config.yaml
n_layer: 13
d_model: 64
n_head: 2
n_kv_head: 2
head_dim: 32
d_mlp: 256
vocab_size: 8192
activation: "squared_relu"
norm: "rmsnorm"
norm_place: "pre"
norm_eps: 1e-05
positions: "rope"
rope_base: 10000.0
rope_fraction: 0.5
qk_norm: true
attn_scale: 0.304
bias: "all"
tie_embeddings: true
parallel_block: false
extras: ["some layers without attention", "local attention windows", "gated attention", "exclusive self-attention", "value embeddings", "skips across layers", "weighted sums over earlier layers", "capped logits"]
init: "normal"
init_std_qkv: 0.0578
init_std_o: 0.0
init_std_up: 0.0578
init_std_down: 0.0
optimizer: "muon_variant"
lr: 0.0118
lr_mult_o: 0.847
lr_mult_down: 3.0
beta1: 0.93
lr_head: 0.0171
warmup_steps: 72
schedule: "wsd"
decay_fraction: 0.606
decay_shape: "linear"
final_lr_fraction: 0.05
batch_tokens: 16384
seq_len: 1024
doc_mask: true
train_tokens: 124300000
steps: 7587
dataset: "wikipedia_en"
Each number is 500 + 50 x the weight over its row's rms, rounded and kept within 0 to 999. Layers, rows and columns count from 0. Numbers have three digits each. The size before them is the row's rms in percent of the matrix's.

# layer 2 MLP up, 256x64, rms 0.391, rows 220-255, columns 0-31
089:424478534527542515638467542533501569421485430413426519424512508537526426558485494481509409514460
091:470468597540484585478376486497478438547458514432516575402471453453524484506439530503441508544481
090:547499418512494466476561449503489600509555573466510475483512457487450456510452423470475544545454
092:441397559520465530561503503467467529493514448518442511544521466500513459571471446371452552496516
114:501432539385482619546529451495525557461450496433423455507495510487579439420509505589454493562509
096:518463434465453413530572442400404508444571501588488546456517446500445455430399485524406495428510
097:471547521575656549454495476496401556453513455452432478545501527620512522585572475490525446529468
099:543466527550477519549502534448516604458484495623521518553491416506488483457548503507559481457597
099:526524433632408455468456568449506546502503545496497462435612460500490446625477537387430559502552
107:456580406540552521464456501521497528531586547493464556485595544469481524538437517482487529562422
122:576490511456565551550512469460464437498406432413444502517480420515488482507468429489502508498410
112:548502554543456398549473544534486489527454513443462635508466497450486423495527485515450495505411
096:604532454451487470463469514518450560493452486496461484467512504510481458410440490598553474575409
099:526521489463571470399399566400424517453484526506572410368490426506544480531537438501488526446562
112:569459575585522486471506544489476488410457536602471467461568441581462542480534446462544573568521
107:573531494388525483544500457567484396523551522409490436542520499483582586493523441564533554478420
096:423541519539493517520553505527511543445460487520447434460538395594533516400500456510552552544509
098:424499465444572523488432554498474510562434492413491471523392470509461412535507560484544486568462
088:507540504489492402509499524496486548492440455472578512453551461490558500527464435458558312526585
091:510409526518507567507565480489520558463500563456548535508385506582545468545480506503521550539457
094:568409434520531399527442515531484416465503622528478450535486557498523537534459471525447545453553
088:517512517518407473439516490409469591421489422528460506496580514475506503410406497502451474366521
104:497325530471364445502441516472498501424461503553475489495564433512562505501468473570486471520576
097:426446472559519598583534499480517519478503440475460514467490411553552483524511562442539424515425
086:516396452482404472536368565488515488537428501589472440480464539532456462548491471534522368403471
108:503497557503425419404421515430490395532422552534433493599480464465529557479565447540541473469480
100:503505568520526491513428565512404458553500390516459592560533544434482608499511458566514433444470
106:441492419538540495546500510474450502505545504441470550530558559482531469594376556524536490532480
109:496530541501452520568530388404454464386465493510502458508500488539396478518508453496522508548480
116:436511506564534491436582590405447427491497572489517408522516533604512465485516529533547528479499
106:566583534675431475402500519456436514477482476519453516487467484584525588460511440504510563510588
089:529532625499519472534470518439495537442457600527553513481446485556462579483484449462502419560612
101:477554523543532417429543529573508516442519562493500530442537495514518506504563446535480546477453
103:461490588464481451559437547496559483481449506455425497490490492504566555589542519549541466473452
099:564581471508562520542535459556450537574524373529483426604529434462528549529543570508491529525417
115:539423474404561497490558451533452581446496457544508516492488421487473479422410547482480464480481
# layer 2 MLP down (transposed), 256x64, rms 0.558, rows 220-255, columns 0-31
102:526509534456554467429545470446488530565520468498550522492536412445628515456579402569471477544515
090:466545506583550496518530540547553427465405561559465525563518528574344428492597394426576501474578
104:543480572498501529543523463577412458495450549554420549453549444541526424496517460500479468515565
100:476485486427504469415445496454406445497454544498519556442466423420541543576536537627539445482463
113:494498435516511485542427500510551536587606500506532503459498393417545407546490511488556492469529
112:462439509520502530340535460518491451561459419527519595468457519533516538454473470422504492516386
091:552485485548472475413591550448445476482453562535641538448515418536519523466510450530531445487521
096:473484510546453442477476524548490411503470542506460655517483552550528522471528502542400454526538
092:531500610489475551419614449446474560528544515505616459501523518508552506498474547541429530450551
102:488513529436485476515620442501511495479430494420454574423441598517462514508482515538520535474439
114:524566396573446609447513472526490491481495512476462510535474471518670481537523479484360493422446
112:444551499534503430489415457441478402532544498457519443498457485510552466543511483520553527549485
096:497512478535418545374450542527503384518516488462450605464544437469521474468547436398479514547552
100:474489581440504535533514561498599539568567499521612399481492572471542492529447505436482432521507
105:512486485535455402532531488494446405500565419559508449543465611521526546396500469481501458450455
098:507582608510460467569648442466549454396537482443548464405563506499545541482507531498515475453507
107:515488480418559520478471583482543461494495540536513516495553538391439517564496509571531460468615
088:566480514539452425563468510509565465480430475514498561553492610526383443448504484417581533539554
100:459456418486495556459405516578613476543493504472434476510468554475467490500517566494521433466574
093:544501504492583449449538587502515421512519536525461552467499483415469527556609518554531547538445
106:451545613494532459517602533508524602603539438430525460460530474511467577457516423443525465491399
101:539502512444497503463459467460535484521474440523581661543486524470541531504521536463446517505369
118:460501526560547366488522547505557463575467565547466562400487493540519481493510494453581446497515
094:510536545537522423536583434461480548442535451477548603385519484520501519452515474452506429532474
093:488466487505542488514467538497581469549475504509416494438449516495419516511539536451578454571540
106:499493504477555615452432484544458432531524505625470542437517447481450440473629479527501527576478
112:421474547535493616509550446567521505487542453427539552524477505520514451477497532483479493471446
103:565469510460497496466510511475606566520458479412549368389486546509409511510483535499485542465484
107:445512428452345552477487573467542446498472565458495514498483487448530520456475499499515479532514
106:458474391474559527532496432459515503460492465405629487436542431507522491535457429545465501497456
106:522456529512515504496323533443435512538575469486534470445519534409550444591448527512494557430469
092:474463410527523505485390507500564406527467547527396578467445574521525427500538542530502517525517
085:554500490544481507479483525550535435469476504528525619517475613531402468407551479522535476516475
096:516485578499597452550543510510474526463571451495534532504573444477487516634494440562493489553507
098:504504531503533476464469496487463520439405522458402482475411522623373439598455541533497517502518
113:526430577529568460484445549508536432492554467468379498478565541403394537475451478468466494449470